Each number is 50 + 15 x the weight over its row's rms, rounded and kept within 0 to 99. Layers, rows and columns count from 0. The size before them is the row's rms in percent of the matrix's.

# layer 3 attention output (transposed), 512x512, rms 0.0552, rows 212-255, columns 0-63
099:21 12 64 67 44 54 89 63 36 60 31 29 57 42 60 30 43 35 41 27 33 61 71 43 37 63 43 50 40 45 30 32 42 45 47 45 56 70 41 42 39 53 22 59 33 59 63 31 72 43 47 36 63 45 62 26 45 54 54 43 49 80 43 23
103:50 48 49 60 10 05 54 41 54 70 71 47 31 54 72 65 18 33 46 46 37 41 63 52 48 70 68 68 64 36 28 56 68 59 77 61 48 32 45 46 38 47 54 62 49 47 55 45 67 56 78 36 55 56 35 62 52 34 51 68 32 39 57 40
100:69 51 50 48 49 40 51 44 61 28 37 37 50 21 41 34 65 49 60 51 47 64 32 80 43 61 78 44 49 48 57 42 47 61 57 57 50 48 30 58 50 63 59 48 35 52 04 55 52 43 69 63 53 33 48 65 32 77 38 54 44 42 57 29
101:49 53 59 70 67 65 32 53 75 68 52 45 50 49 65 24 44 60 50 30 66 70 36 29 52 75 57 56 53 52 63 32 56 68 29 55 61 67 41 30 53 31 34 25 39 65 45 38 75 38 60 55 48 58 18 70 76 47 26 77 65 41 60 44
095:44 49 62 50 50 32 63 55 53 41 86 63 39 23 51 47 36 58 76 41 46 56 52 52 11 71 57 32 59 68 80 55 38 58 34 53 50 63 55 38 68 24 63 49 55 48 52 64 28 58 31 21 48 67 96 56 45 55 71 71 69 39 55 47
100:66 33 51 52 52 60 33 50 52 30 38 51 54 39 61 42 62 52 48 62 29 35 37 48 31 63 81 49 15 45 48 36 47 52 63 50 66 50 64 24 22 53 50 21 54 56 46 28 37 40 37 69 56 61 67 58 63 78 47 33 50 26 16 23
098:46 54 41 39 73 66 44 76 28 59 69 53 50 39 36 45 55 47 63 42 73 48 35 33 67 48 50 59 37 45 31 51 60 78 35 66 68 69 51 37 20 48 66 39 54 31 13 67 61 58 34 52 43 38 64 64 52 66 30 50 54 59 48 51
103:58 32 56 53 05 44 46 52 46 43 61 31 62 64 25 42 55 43 41 32 83 59 61 71 59 45 55 52 42 71 69 54 36 58 45 59 40 51 51 85 10 32 74 42 43 37 31 62 62 68 51 48 50 49 34 44 34 56 50 72 35 45 41 63
106:36 55 72 43 52 37 18 66 37 55 33 47 45 86 40 42 40 48 40 49 57 39 52 42 72 73 45 54 30 46 45 45 64 34 49 30 39 52 72 37 43 89 53 30 62 67 50 44 58 45 68 43 68 68 54 67 51 72 38 33 62 61 60 36
099:48 36 76 48 80 36 37 68 55 49 66 71 36 55 49 34 28 32 32 09 39 51 35 70 47 46 68 38 47 64 33 48 43 12 45 62 36 48 60 68 66 86 35 39 16 63 47 74 42 58 35 46 53 29 47 56 55 60 31 72 52 58 62 59
104:53 67 94 44 39 17 69 31 52 52 31 45 42 58 50 18 45 45 33 61 19 40 71 64 51 67 81 45 58 43 62 54 38 40 59 71 36 56 06 06 42 49 50 51 60 37 29 47 33 43 56 55 24 81 73 56 63 66 39 26 64 98 35 58
094:35 53 50 67 62 65 56 20 44 73 41 66 56 52 74 25 43 62 33 35 60 35 65 32 41 64 46 30 44 50 43 70 30 62 71 67 54 52 69 38 19 44 46 48 51 56 61 53 57 48 47 67 47 48 49 40 67 44 27 45 56 62 68 62
099:24 63 36 56 37 37 61 41 45 38 60 52 37 56 63 52 42 49 40 38 67 51 53 52 32 85 53 39 53 62 64 62 48 60 24 52 55 56 45 43 61 37 41 60 47 62 76 38 35 36 40 97 68 35 57 50 44 68 76 39 90 20 52 25
105:67 45 33 46 44 66 42 43 39 53 26 78 54 51 46 58 63 66 62 19 50 71 78 63 45 36 39 73 19 37 53 77 39 46 49 35 84 41 39 35 46 58 62 61 55 60 45 49 20 47 63 54 70 12 74 44 41 42 41 58 68 51 65 56
104:52 51 32 57 48 54 49 43 58 64 61 44 54 45 44 70 41 64 53 49 57 34 47 68 58 89 61 72 67 72 63 34 42 67 56 53 44 34 13 13 47 78 64 39 75 83 33 49 44 50 59 63 50 44 78 68 69 38 50 19 61 20 46 69
098:51 72 38 27 60 50 43 39 45 39 54 51 42 26 57 52 67 62 60 59 48 64 64 51 40 60 31 10 49 65 71 55 51 49 48 23 60 60 44 32 47 57 56 46 63 58 47 54 39 57 52 63 58 41 49 32 37 51 48 41 56 58 30 65
103:45 81 39 62 46 32 46 50 51 55 45 35 61 43 41 42 91 66 41 84 36 31 51 56 74 55 66 57 75 39 39 55 43 46 60 42 52 24 69 37 71 34 55 34 64 51 57 41 28 30 66 27 64 35 66 52 66 35 67 53 50 39 74 55
097:36 49 58 54 25 48 43 72 44 53 43 72 33 43 54 52 77 66 42 56 45 58 39 46 97 67 37 46 47 36 58 59 58 63 34 54 20 17 34 59 31 49 43 57 54 45 44 49 28 31 64 30 31 57 47 48 59 52 37 69 77 22 46 44
103:54 45 39 36 47 32 27 42 47 52 65 37 52 54 72 52 68 37 53 32 47 59 54 46 33 45 40 94 55 26 40 77 56 24 35 59 65 53 52 55 42 53 47 47 52 44 53 56 35 64 49 52 34 18 41 87 33 60 41 69 59 42 26 57
104:29 47 42 69 57 65 37 68 78 61 73 29 34 47 53 49 53 51 67 58 57 50 58 30 57 44 67 44 36 41 61 65 63 36 64 42 62 50 52 54 46 53 66 32 63 40 52 61 35 39 57 57 39 60 90 43 47 37 70 69 59 32 62 65
103:25 46 37 69 38 23 60 57 32 60 39 35 64 58 73 53 39 53 74 44 40 71 61 33 27 42 75 59 33 37 36 78 34 33 67 25 43 66 60 53 28 44 72 36 42 68 56 31 45 73 42 51 61 55 50 42 54 68 33 37 76 38 51 61
096:66 43 38 63 52 74 57 39 26 65 32 50 42 40 59 44 42 65 35 49 44 90 62 45 55 73 31 63 76 50 45 41 59 16 54 23 86 44 63 64 25 35 24 50 65 28 35 67 77 51 49 37 56 48 51 62 80 47 37 34 30 62 37 45
103:21 43 59 24 63 36 47 52 48 65 58 62 38 40 46 50 57 53 49 59 60 64 79 32 72 52 56 68 18 37 39 60 54 58 77 52 33 20 46 67 48 60 56 48 65 49 71 79 49 31 45 56 67 56 45 34 53 71 51 49 55 40 63 23
098:57 51 54 32 69 25 56 63 39 48 54 21 42 39 68 64 50 54 04 58 41 29 26 61 53 54 61 39 59 51 70 49 29 42 36 55 33 73 38 57 60 63 57 62 50 67 66 45 34 76 33 60 45 70 65 65 61 45 21 49 25 31 73 65
102:57 35 53 44 35 38 61 41 42 44 52 19 81 54 47 52 48 42 60 54 46 51 61 50 46 55 07 72 68 53 44 44 40 60 54 37 45 15 14 57 30 58 55 36 45 56 36 56 51 80 50 63 55 84 23 54 43 71 54 66 58 75 42 49
096:57 50 84 62 26 58 63 74 77 62 70 89 57 57 42 31 76 20 38 26 69 56 55 49 59 47 44 64 43 73 57 71 36 57 58 62 75 56 52 48 64 48 53 65 28 35 73 55 28 51 27 58 66 52 44 79 45 80 39 65 42 56 40 31
101:47 73 30 33 30 44 48 07 74 39 41 21 73 74 43 49 82 60 53 52 60 10 10 48 58 63 52 48 64 46 48 57 44 84 53 47 52 53 41 38 50 39 28 74 49 62 73 35 86 78 45 52 64 28 34 49 40 65 45 73 45 68 62 63
100:49 65 44 38 63 45 60 32 48 60 62 60 31 54 50 56 39 65 41 61 93 53 60 39 49 51 64 49 73 37 54 36 58 54 39 43 60 52 52 73 40 39 40 61 57 48 25 53 32 47 49 95 27 40 33 72 56 68 37 60 54 46 43 90
099:71 51 58 36 64 47 66 58 74 43 53 75 34 52 66 40 44 52 56 75 64 64 30 45 49 34 48 42 48 68 58 43 26 53 59 63 76 53 20 36 51 37 39 58 64 64 38 67 47 50 40 49 40 42 76 60 55 64 09 48 53 88 52 34
102:39 63 24 74 66 60 52 42 52 59 71 45 61 67 52 53 49 52 70 11 37 39 21 51 55 51 66 42 58 64 35 52 08 60 40 80 40 37 28 39 34 52 62 65 51 55 36 49 56 53 56 19 24 39 82 61 69 44 38 28 41 61 68 29
094:72 01 95 60 52 44 47 59 55 53 60 42 58 40 61 60 60 48 41 60 57 43 49 78 33 41 58 45 63 37 51 56 53 58 39 79 58 32 55 57 45 66 86 67 69 42 73 37 34 58 57 14 78 40 57 32 69 31 71 56 50 36 53 50
104:63 53 32 25 30 55 71 40 42 47 34 39 42 41 37 55 39 39 40 32 54 74 90 65 53 45 45 65 52 66 39 95 58 40 58 49 11 48 50 53 43 37 60 78 37 81 34 54 17 59 29 71 81 46 58 44 34 70 39 62 38 51 56 54
100:41 41 66 80 52 32 47 81 52 56 55 34 45 69 42 52 49 55 46 33 53 54 55 41 36 23 50 86 67 24 69 44 46 18 27 53 55 57 48 18 21 58 45 63 34 31 55 60 47 71 59 60 44 62 29 44 51 67 34 52 56 58 44 57
102:48 39 49 48 37 38 62 86 37 70 36 40 37 30 65 30 64 60 66 30 34 47 45 59 54 70 43 68 40 31 44 44 53 47 69 64 76 48 47 51 64 52 69 88 64 46 66 33 36 57 58 53 41 43 44 46 43 59 43 49 63 31 55 40
099:49 38 47 58 38 43 35 08 42 39 44 43 33 75 51 44 66 55 57 27 33 78 67 46 35 55 29 64 31 43 68 45 49 67 49 71 73 56 69 53 45 56 52 36 54 52 62 49 73 71 58 13 63 46 08 67 44 41 51 65 41 51 30 41
101:48 49 65 41 38 52 69 37 48 76 65 38 58 33 45 48 32 31 56 51 57 46 44 72 45 67 28 60 77 73 56 48 32 58 32 71 33 84 59 45 46 59 62 31 59 58 44 47 49 77 49 41 35 45 52 47 50 54 56 31 72 19 46 60
102:61 28 62 48 52 36 50 30 59 43 69 34 38 59 44 54 55 72 56 37 40 56 15 25 36 40 39 48 52 61 39 60 57 51 49 63 61 44 40 52 52 58 27 62 60 43 51 40 11 87 47 49 40 66 35 77 50 36 38 48 55 53 33 47
104:27 37 41 57 67 38 72 69 11 47 27 28 57 49 75 41 42 61 48 53 65 66 53 48 31 82 55 53 44 33 39 51 60 36 45 60 37 48 54 67 34 64 31 66 46 76 60 66 49 45 50 57 54 61 44 35 78 33 58 70 19 59 31 59
105:49 71 97 41 38 21 60 32 37 43 74 60 58 52 26 64 58 35 58 44 28 68 52 79 46 63 59 48 68 17 47 61 23 59 41 39 55 38 18 56 42 63 39 42 38 57 47 66 62 36 63 58 41 58 24 62 40 53 73 43 67 70 48 48
101:42 43 67 39 48 50 75 66 69 39 55 47 41 34 67 65 35 48 58 83 51 58 03 71 37 26 79 50 59 75 31 33 26 32 78 37 41 76 51 55 31 37 60 56 50 26 38 60 35 63 42 62 49 49 62 74 44 55 45 55 52 56 17 33
107:34 44 29 52 69 78 45 34 52 37 52 53 68 26 56 37 83 42 53 41 43 51 26 27 52 41 52 68 61 58 19 71 53 59 49 52 33 45 56 43 51 25 40 65 43 44 59 51 73 71 20 71 36 47 61 60 52 28 53 58 43 99 45 54
100:42 68 69 42 64 40 60 65 44 19 37 28 56 20 48 48 44 45 49 43 48 24 45 42 39 42 46 70 19 91 05 12 46 62 47 56 63 60 66 78 61 49 51 34 53 53 44 54 31 73 54 75 39 38 57 51 57 37 59 55 78 67 28 60
101:59 30 56 72 54 85 51 69 48 55 63 33 66 56 40 66 51 42 51 48 49 61 40 77 63 61 43 65 69 86 37 29 38 63 67 62 84 44 47 41 52 44 74 29 64 67 65 19 34 63 49 28 46 40 47 66 68 55 57 71 54 67 24 52
094:22 38 60 51 76 48 42 59 60 70 43 19 40 25 51 77 41 38 35 45 54 53 37 68 46 44 35 60 73 55 65 59 52 46 56 63 64 56 49 64 56 64 56 70 37 64 16 29 36 63 67 33 50 59 47 43 41 38 32 51 49 25 57 31
# layer 3 attention value, 512x512, rms 0.0335, rows 213-255, columns 0-63
095:20 35 24 89 74 38 43 50 61 47 68 74 45 52 51 50 49 51 37 51 53 37 17 58 62 64 30 41 68 56 69 63 51 38 43 65 37 38 45 47 49 50 25 51 63 38 63 45 22 58 24 59 31 54 49 62 40 52 53 30 74 79 32 23
090:36 57 54 53 35 32 30 47 48 48 49 58 56 61 10 47 58 37 23 59 62 64 69 57 50 40 40 68 64 31 61 45 55 80 43 59 34 44 47 45 39 11 36 45 44 40 63 53 57 49 41 59 58 48 68 39 82 46 68 82 77 22 37 21
097:72 56 45 49 63 35 36 59 17 56 51 63 13 37 45 49 27 20 55 56 42 35 76 68 39 37 00 53 60 46 42 46 48 66 63 47 42 47 69 68 48 70 58 54 36 52 49 77 23 17 44 37 37 65 57 38 49 48 79 53 59 66 29 59
089:24 59 50 23 44 27 43 17 55 75 36 77 65 53 47 48 48 37 63 47 62 82 52 34 69 66 81 57 44 49 61 58 45 24 36 33 18 63 56 48 47 87 32 37 54 41 43 71 20 26 47 52 49 47 42 52 35 40 74 59 51 49 50 50
093:44 76 46 31 47 57 44 34 57 43 49 39 70 38 34 84 47 58 65 47 73 46 52 13 48 41 64 69 74 68 74 48 49 36 30 39 40 57 62 53 23 63 55 61 44 44 25 47 43 24 55 63 33 24 44 37 56 60 49 69 47 52 20 55
093:26 61 67 39 70 61 33 57 66 26 45 57 53 40 59 50 16 88 54 31 42 11 74 39 47 22 86 43 29 59 66 41 51 58 47 43 57 49 53 45 57 33 66 55 79 56 75 40 51 38 32 48 36 51 31 38 61 82 79 40 83 58 61 49
093:45 28 17 40 46 30 67 45 34 57 36 26 48 30 83 77 47 65 32 59 48 56 57 29 55 44 41 41 39 35 29 37 41 75 64 33 49 30 64 34 66 75 34 26 35 55 53 63 51 38 73 48 34 21 46 29 39 29 38 39 55 24 84 55
097:53 55 60 62 56 53 46 68 68 34 57 84 65 34 44 60 51 51 84 46 33 28 72 55 26 41 57 43 49 45 68 42 50 54 45 40 60 52 32 72 69 42 31 68 64 47 24 34 57 61 80 49 62 66 59 48 45 50 56 79 58 27 46 38
092:37 38 39 43 35 75 71 50 50 53 20 38 45 51 58 43 59 44 42 38 74 46 63 79 44 37 57 82 48 32 55 67 45 54 59 47 57 58 68 55 57 89 57 56 66 61 44 53 52 66 47 47 58 57 40 13 81 49 48 28 44 47 74 40
096:58 83 35 54 38 74 68 13 43 21 59 57 55 39 50 41 51 38 63 93 18 42 14 68 36 31 43 57 54 38 46 66 64 67 43 47 29 46 81 36 37 25 53 49 48 56 23 42 46 36 42 60 65 80 51 36 48 41 57 83 31 50 31 14
087:45 55 62 63 40 34 38 54 52 39 34 08 31 25 58 76 52 63 31 21 41 66 60 59 95 36 49 60 58 48 51 74 52 56 50 60 41 62 32 37 57 57 38 56 53 44 53 40 59 61 34 29 63 48 36 52 42 42 53 40 66 59 53 69
090:55 50 46 74 37 81 37 53 36 52 55 49 53 81 40 24 69 59 58 82 48 51 33 57 78 21 51 35 48 52 45 45 61 48 60 51 69 26 30 49 47 40 48 62 33 43 62 52 33 52 32 40 39 53 44 54 67 61 56 52 61 48 72 24
094:36 86 69 55 37 59 29 51 63 76 34 55 27 58 60 42 45 51 26 57 56 74 34 69 55 44 67 30 43 50 26 38 48 63 64 73 20 63 82 47 49 51 67 63 39 40 41 41 36 64 43 50 48 61 52 48 43 49 56 59 40 18 59 56
097:36 38 59 83 46 34 55 57 55 51 57 31 59 60 42 46 34 49 63 61 48 46 69 71 63 45 38 46 45 50 42 72 49 59 68 17 41 56 77 59 43 24 40 64 67 27 69 54 61 31 52 28 58 41 13 65 56 67 42 42 36 35 35 47
092:44 23 48 42 50 37 40 58 65 64 76 48 57 39 27 17 61 53 42 36 63 74 32 36 40 49 64 64 57 42 71 65 39 50 46 47 31 49 64 37 36 71 44 47 48 55 26 52 71 55 85 48 42 59 41 43 38 22 49 49 49 66 68 45
096:34 37 39 50 46 51 61 51 78 41 48 45 54 61 61 54 43 66 54 55 71 72 57 65 56 81 50 39 49 81 39 71 33 40 37 65 49 53 68 46 45 52 37 54 60 39 40 58 51 80 26 44 36 46 23 42 26 53 73 65 44 56 53 40
094:57 57 58 46 48 58 49 48 42 65 49 64 22 46 19 56 40 51 68 58 57 46 62 28 59 58 76 65 32 62 37 30 40 61 71 74 62 61 60 54 63 35 62 63 48 54 46 41 56 59 30 79 58 53 46 40 61 53 31 54 45 32 60 31
093:53 53 43 71 46 55 43 65 69 54 57 30 69 58 44 31 32 77 44 40 45 42 50 66 54 67 50 47 43 69 28 50 42 77 59 45 29 57 51 47 64 34 68 63 19 52 67 54 60 40 17 32 42 56 79 39 49 51 49 53 58 54 38 61
096:26 28 69 51 26 77 62 29 38 51 46 73 70 63 45 69 57 80 70 40 25 58 50 65 50 59 56 58 34 42 52 57 46 57 64 50 63 48 65 77 49 71 63 34 48 53 65 29 38 43 69 34 40 56 40 58 48 68 51 51 48 39 40 43
097:50 71 57 72 56 50 33 48 69 64 59 31 27 38 65 40 49 38 32 37 55 58 38 62 54 48 36 46 77 51 46 40 57 74 61 18 33 41 22 73 37 48 26 49 72 28 27 51 48 58 48 70 56 63 50 14 53 36 42 61 42 48 56 43
090:23 57 25 52 71 54 13 63 52 46 84 55 38 76 53 43 33 60 69 26 40 61 12 48 35 63 35 58 14 37 23 76 52 43 62 82 55 61 50 38 47 41 53 61 73 45 81 47 50 46 40 62 38 46 42 36 71 41 66 36 39 39 30 87
093:47 35 41 21 36 21 64 40 72 61 35 11 60 41 49 41 41 77 64 53 51 21 51 74 71 48 60 41 64 58 25 70 57 32 44 73 36 36 37 59 36 29 32 60 56 54 51 51 43 34 60 47 38 50 66 46 42 61 61 38 62 65 39 42
092:28 52 54 51 29 48 57 31 50 45 45 60 61 48 43 60 55 76 62 63 57 57 50 53 33 37 43 42 77 72 48 64 29 39 56 24 73 43 56 55 50 65 40 68 05 63 24 58 66 39 73 77 62 50 44 38 27 52 45 42 46 64 50 34
091:86 43 36 32 54 56 45 61 50 63 66 34 45 47 44 23 70 55 65 24 37 53 49 51 51 45 54 61 71 63 76 45 62 73 23 36 58 53 27 58 31 45 48 58 61 72 28 63 58 63 64 51 29 68 66 49 73 57 50 44 56 52 29 40
093:24 41 57 36 66 29 30 54 24 61 40 25 62 41 66 47 38 53 57 47 66 26 44 40 77 64 44 44 35 41 59 75 32 53 76 27 50 43 39 62 60 58 64 49 54 64 63 42 38 55 62 28 58 32 43 30 44 48 42 27 45 78 22 76
095:62 52 58 52 36 65 52 42 56 50 61 55 60 34 69 44 35 45 53 65 41 43 62 51 61 56 24 49 61 40 63 67 63 57 80 31 71 45 25 16 51 52 58 44 53 38 33 34 57 53 25 35 54 39 59 44 31 65 53 77 46 55 58 20
094:56 70 54 50 40 84 41 59 40 65 35 55 47 62 52 56 45 61 58 53 52 86 44 66 35 38 14 54 28 59 28 31 46 50 59 47 80 49 28 25 55 21 55 82 45 73 39 48 62 63 45 19 54 49 54 17 37 24 65 52 60 58 76 40
091:51 76 55 48 34 31 61 60 22 51 35 36 73 55 48 84 43 69 53 50 40 48 61 47 26 29 44 32 53 33 62 65 39 52 28 56 48 24 67 56 63 66 81 57 53 23 73 61 28 53 49 51 68 53 44 41 75 55 31 59 70 47 78 70
091:33 57 42 50 73 44 56 69 47 65 51 48 53 39 46 24 61 43 64 56 36 41 34 44 60 32 21 36 41 19 48 59 51 76 55 40 56 38 37 72 55 54 71 39 53 43 63 52 31 44 49 50 48 20 28 52 58 69 47 71 76 60 34 48
089:29 65 51 40 37 48 48 32 35 55 29 36 61 44 61 26 25 51 61 42 61 48 62 80 29 65 68 45 59 61 71 27 41 45 18 31 50 52 81 73 50 39 62 49 56 62 48 25 50 46 53 65 30 45 50 46 77 64 46 57 40 62 26 37
096:43 25 50 41 48 41 58 54 45 46 65 59 50 43 79 51 82 40 62 68 45 42 41 55 39 78 56 41 29 51 72 26 28 65 39 24 42 49 57 57 24 73 53 31 57 60 37 63 46 67 46 38 60 38 60 64 51 71 37 64 37 60 78 54
096:55 48 33 69 64 48 51 54 75 38 28 43 56 55 63 70 59 57 61 44 44 53 52 60 60 48 40 43 33 73 30 31 48 42 62 45 75 38 44 40 55 46 43 51 72 82 50 50 74 74 58 19 63 67 35 78 51 50 69 20 62 63 26 49
094:51 44 63 71 43 47 57 77 53 29 71 56 53 68 31 49 41 85 39 78 36 55 38 21 42 33 29 39 27 74 28 53 47 43 66 50 45 74 38 50 33 46 51 41 51 61 42 49 29 48 55 45 66 44 58 22 49 41 49 70 43 20 46 64
091:55 49 61 54 47 45 50 52 55 59 48 38 31 47 44 57 32 45 50 52 29 55 32 70 47 49 44 41 77 66 43 33 30 38 50 26 47 65 57 56 33 28 67 79 86 24 40 42 82 32 48 41 42 59 65 86 33 67 28 17 63 63 54 55
093:48 00 54 33 50 63 43 68 38 64 51 08 59 84 43 36 37 47 50 84 36 43 59 33 50 42 51 65 47 53 50 39 53 37 72 20 68 68 60 40 59 41 42 57 59 50 49 80 79 31 35 57 34 42 73 55 52 45 61 41 79 68 67 20
097:52 24 47 44 45 42 54 57 49 57 64 43 55 48 56 46 32 51 71 26 56 87 43 72 50 56 62 56 35 29 29 39 57 40 56 78 71 54 52 26 36 67 21 71 39 51 56 15 55 38 90 29 53 40 56 38 68 39 66 57 35 56 71 46
097:80 39 30 60 40 45 42 47 53 34 48 40 79 31 43 72 46 39 48 42 50 39 37 67 61 61 47 56 49 50 52 36 49 38 31 43 42 54 55 42 52 63 64 34 59 48 27 17 56 57 18 66 69 50 58 48 62 60 49 50 81 55 82 65
094:70 50 39 38 56 59 58 45 63 61 72 48 51 68 56 22 51 36 40 63 51 51 70 51 39 39 47 61 45 45 58 47 43 38 36 56 63 64 54 54 50 57 44 52 56 48 76 32 37 62 63 86 59 47 21 58 50 22 45 43 66 58 07 47
095:41 66 51 68 32 36 41 47 53 23 71 60 25 23 76 54 67 60 41 31 58 37 56 47 28 43 45 35 52 30 29 84 51 12 41 46 55 74 54 62 57 59 43 53 38 79 55 48 55 24 62 56 70 35 66 46 53 27 57 52 56 46 53 51
099:65 79 26 34 51 55 64 45 42 41 44 72 37 41 52 72 42 62 72 51 47 38 59 36 51 44 47 27 21 23 45 42 39 49 34 44 59 44 57 39 62 26 40 56 51 57 35 66 75 53 24 45 56 64 82 60 32 24 62 35 66 53 49 61
092:68 45 54 40 72 64 54 61 54 72 55 48 70 26 66 45 38 40 60 61 49 48 56 53 64 56 68 46 29 55 48 50 37 36 30 65 65 36 65 57 21 53 59 70 26 37 44 34 46 02 28 52 58 56 24 58 40 53 59 30 48 38 31 46
094:39 84 29 68 76 57 48 63 22 25 66 34 24 67 74 57 51 61 62 39 62 66 33 40 78 50 58 47 35 56 47 27 60 35 26 36 72 47 71 61 34 42 70 60 38 61 44 66 42 49 42 74 47 63 54 48 44 47 46 34 60 51 54 44
087:78 60 34 12 52 75 42 45 52 37 61 67 74 40 58 66 35 53 74 44 37 46 75 35 45 67 67 42 48 33 73 53 71 32 45 40 38 43 40 45 48 47 75 73 23 44 29 48 47 39 63 44 50 36 67 47 60 42 30 77 51 63 42 50
# layer 3 attention query, 512x512, rms 0.0409, rows 256-266, columns 0-63
074:70 41 32 45 60 39 44 53 44 60 61 45 26 54 38 44 41 35 52 43 62 71 06 46 55 56 26 48 29 37 65 47 44 51 67 92 58 57 40 46 48 45 66 54 29 77 19 62 70 47 40 27 44 19 51 42 56 35 23 39 35 44 58 48
073:42 30 37 32 43 45 67 45 49 47 52 48 23 63 24 64 57 69 43 25 37 61 83 35 35 58 49 44 22 45 50 55 48 77 45 40 13 59 23 48 77 72 40 44 58 45 48 45 63 48 57 71 41 67 57 49 69 25 69 29 78 66 42 39
090:44 41 50 62 39 57 65 39 64 61 31 56 77 67 68 48 41 43 48 51 59 42 47 44 67 25 39 48 66 45 68 33 36 41 50 47 75 52 46 36 72 49 81 56 12 56 58 55 27 27 18 15 63 53 24 48 55 46 46 59 64 38 70 13
097:48 47 69 62 52 53 57 42 59 72 53 52 39 42 53 71 54 50 19 08 53 30 62 47 50 47 47 53 70 59 61 32 35 35 36 74 28 31 40 56 35 68 26 52 73 45 73 31 57 48 78 88 55 42 60 39 46 46 51 47 54 53 37 74
098:21 51 51 44 58 57 33 62 31 56 56 73 38 61 42 40 59 49 58 45 82 45 39 47 78 56 49 54 56 54 51 18 57 62 62 67 66 38 36 45 63 76 39 48 56 50 45 50 44 47 33 36 57 45 58 60 50 79 38 51 49 45 64 66
093:47 37 69 40 61 48 45 35 69 68 63 51 74 31 77 56 14 39 46 76 71 56 70 79 49 34 25 75 24 47 59 38 30 51 69 38 69 48 41 25 49 21 49 45 49 49 85 56 47 44 65 65 48 56 64 46 55 64 36 36 66 71 70 27
091:72 21 40 55 34 76 51 59 61 65 53 61 55 57 31 71 50 25 44 61 53 15 37 57 54 39 27 35 54 87 38 37 32 75 51 37 24 50 69 32 62 48 74 53 60 32 74 54 41 59 53 79 58 48 50 43 60 37 58 34 75 82 65 60
098:45 56 33 59 49 45 23 66 45 64 38 38 45 60 83 67 43 64 49 68 43 36 46 58 60 57 50 63 31 56 42 35 85 33 81 34 40 40 49 42 43 45 49 40 36 44 40 64 58 53 53 28 45 60 35 58 53 28 43 50 36 76 56 54
071:53 41 67 58 43 58 59 62 37 37 35 51 47 41 65 43 65 56 44 12 85 81 35 41 52 47 65 56 35 59 60 57 70 55 57 39 73 58 45 51 61 64 51 50 28 54 55 35 41 63 71 38 76 45 52 31 44 66 56 31 49 51 60 59
079:25 56 47 42 37 29 67 57 34 65 61 66 74 87 59 53 50 34 27 51 57 59 62 35 39 66 41 46 59 21 68 29 48 40 68 21 60 52 53 72 39 63 53 41 60 44 59 26 43 54 52 57 45 08 36 53 46 41 32 47 44 25 59 41
086:51 71 47 46 45 46 42 61 26 53 38 17 54 34 55 47 52 56 59 64 32 46 45 71 49 48 70 69 37 43 56 58 44 43 48 77 42 62 35 52 30 58 20 67 43 80 63 67 43 25 30 26 63 48 36 48 36 28 33 56 24 45 28 67
# layer 3 attention key, 512x512, rms 0.0412, rows 256-266, columns 0-63
075:52 50 31 23 79 22 69 18 58 76 61 46 37 53 61 63 38 19 16 44 41 58 69 43 63 68 39 48 38 56 64 42 66 64 49 45 70 32 65 63 13 66 28 56 49 44 71 57 65 51 64 51 46 39 54 47 47 51 24 77 62 63 61 51
076:52 70 43 51 53 48 58 57 16 38 46 41 57 41 47 69 59 52 28 31 47 44 56 46 57 46 53 62 44 54 68 41 53 25 50 51 47 40 54 50 43 70 33 43 68 55 63 37 79 33 62 33 36 64 63 40 32 42 65 48 17 47 62 68
087:31 51 63 48 42 24 54 37 51 67 30 43 35 67 31 33 62 37 46 59 49 77 38 33 60 58 17 72 57 62 52 58 36 70 61 38 62 59 32 47 53 23 63 37 28 59 46 64 36 23 44 49 55 77 81 60 58 42 42 55 51 58 28 46
094:69 37 47 10 27 47 47 45 51 32 78 28 72 75 71 39 42 51 82 61 74 80 46 44 22 69 37 44 50 33 48 40 59 18 61 13 74 44 38 32 28 54 49 56 40 53 56 45 35 63 26 35 51 45 18 45 45 26 47 51 41 74 56 72
099:57 38 56 36 55 71 44 43 20 54 61 33 42 47 49 46 67 65 25 38 31 71 21 46 41 55 30 38 46 38 56 46 52 61 35 79 57 68 35 44 32 28 00 32 63 37 35 34 76 69 35 39 56 40 56 41 58 53 60 53 41 42 44 58
126:40 41 59 70 67 54 55 57 39 63 42 52 13 34 68 41 68 42 19 10 51 14 48 30 56 62 24 46 49 45 45 71 31 79 59 78 34 78 50 89 62 53 62 19 55 60 64 60 85 49 37 67 49 41 42 30 45 20 39 40 62 35 67 46
095:27 28 50 47 62 73 40 22 34 63 40 43 40 40 51 59 21 40 41 51 67 44 36 58 48 55 69 45 54 52 12 50 47 43 60 76 50 55 34 38 55 47 59 38 43 39 60 46 54 34 27 27 49 38 61 99 41 60 56 69 35 47 56 33
096:67 58 37 26 52 54 70 36 17 31 32 47 48 60 67 63 12 65 58 43 29 56 58 61 57 31 56 15 50 60 34 49 37 42 32 66 56 60 53 23 58 80 26 37 43 62 46 46 17 55 69 62 45 64 53 40 72 36 27 28 79 44 47 50
080:52 68 34 47 49 42 62 44 43 52 41 37 55 43 39 51 54 53 45 59 42 66 43 45 39 34 34 38 21 63 38 41 68 76 51 18 64 53 53 57 64 29 50 67 45 39 63 41 43 48 57 71 50 42 42 46 51 41 59 67 60 44 40 71
084:70 60 61 49 53 31 61 76 51 68 53 57 48 43 85 41 39 46 58 54 15 29 60 72 45 42 48 43 43 58 35 64 47 57 51 50 49 38 92 63 37 53 45 68 44 72 50 56 39 79 53 70 43 63 52 77 56 34 42 49 49 55 54 63
097:43 60 60 54 45 63 32 55 24 53 47 70 32 30 50 82 34 43 53 52 36 52 69 29 60 64 56 74 71 29 46 59 16 55 49 66 42 38 56 40 69 37 44 38 50 46 59 31 46 46 51 66 34 76 75 40 48 52 51 49 48 24 75 41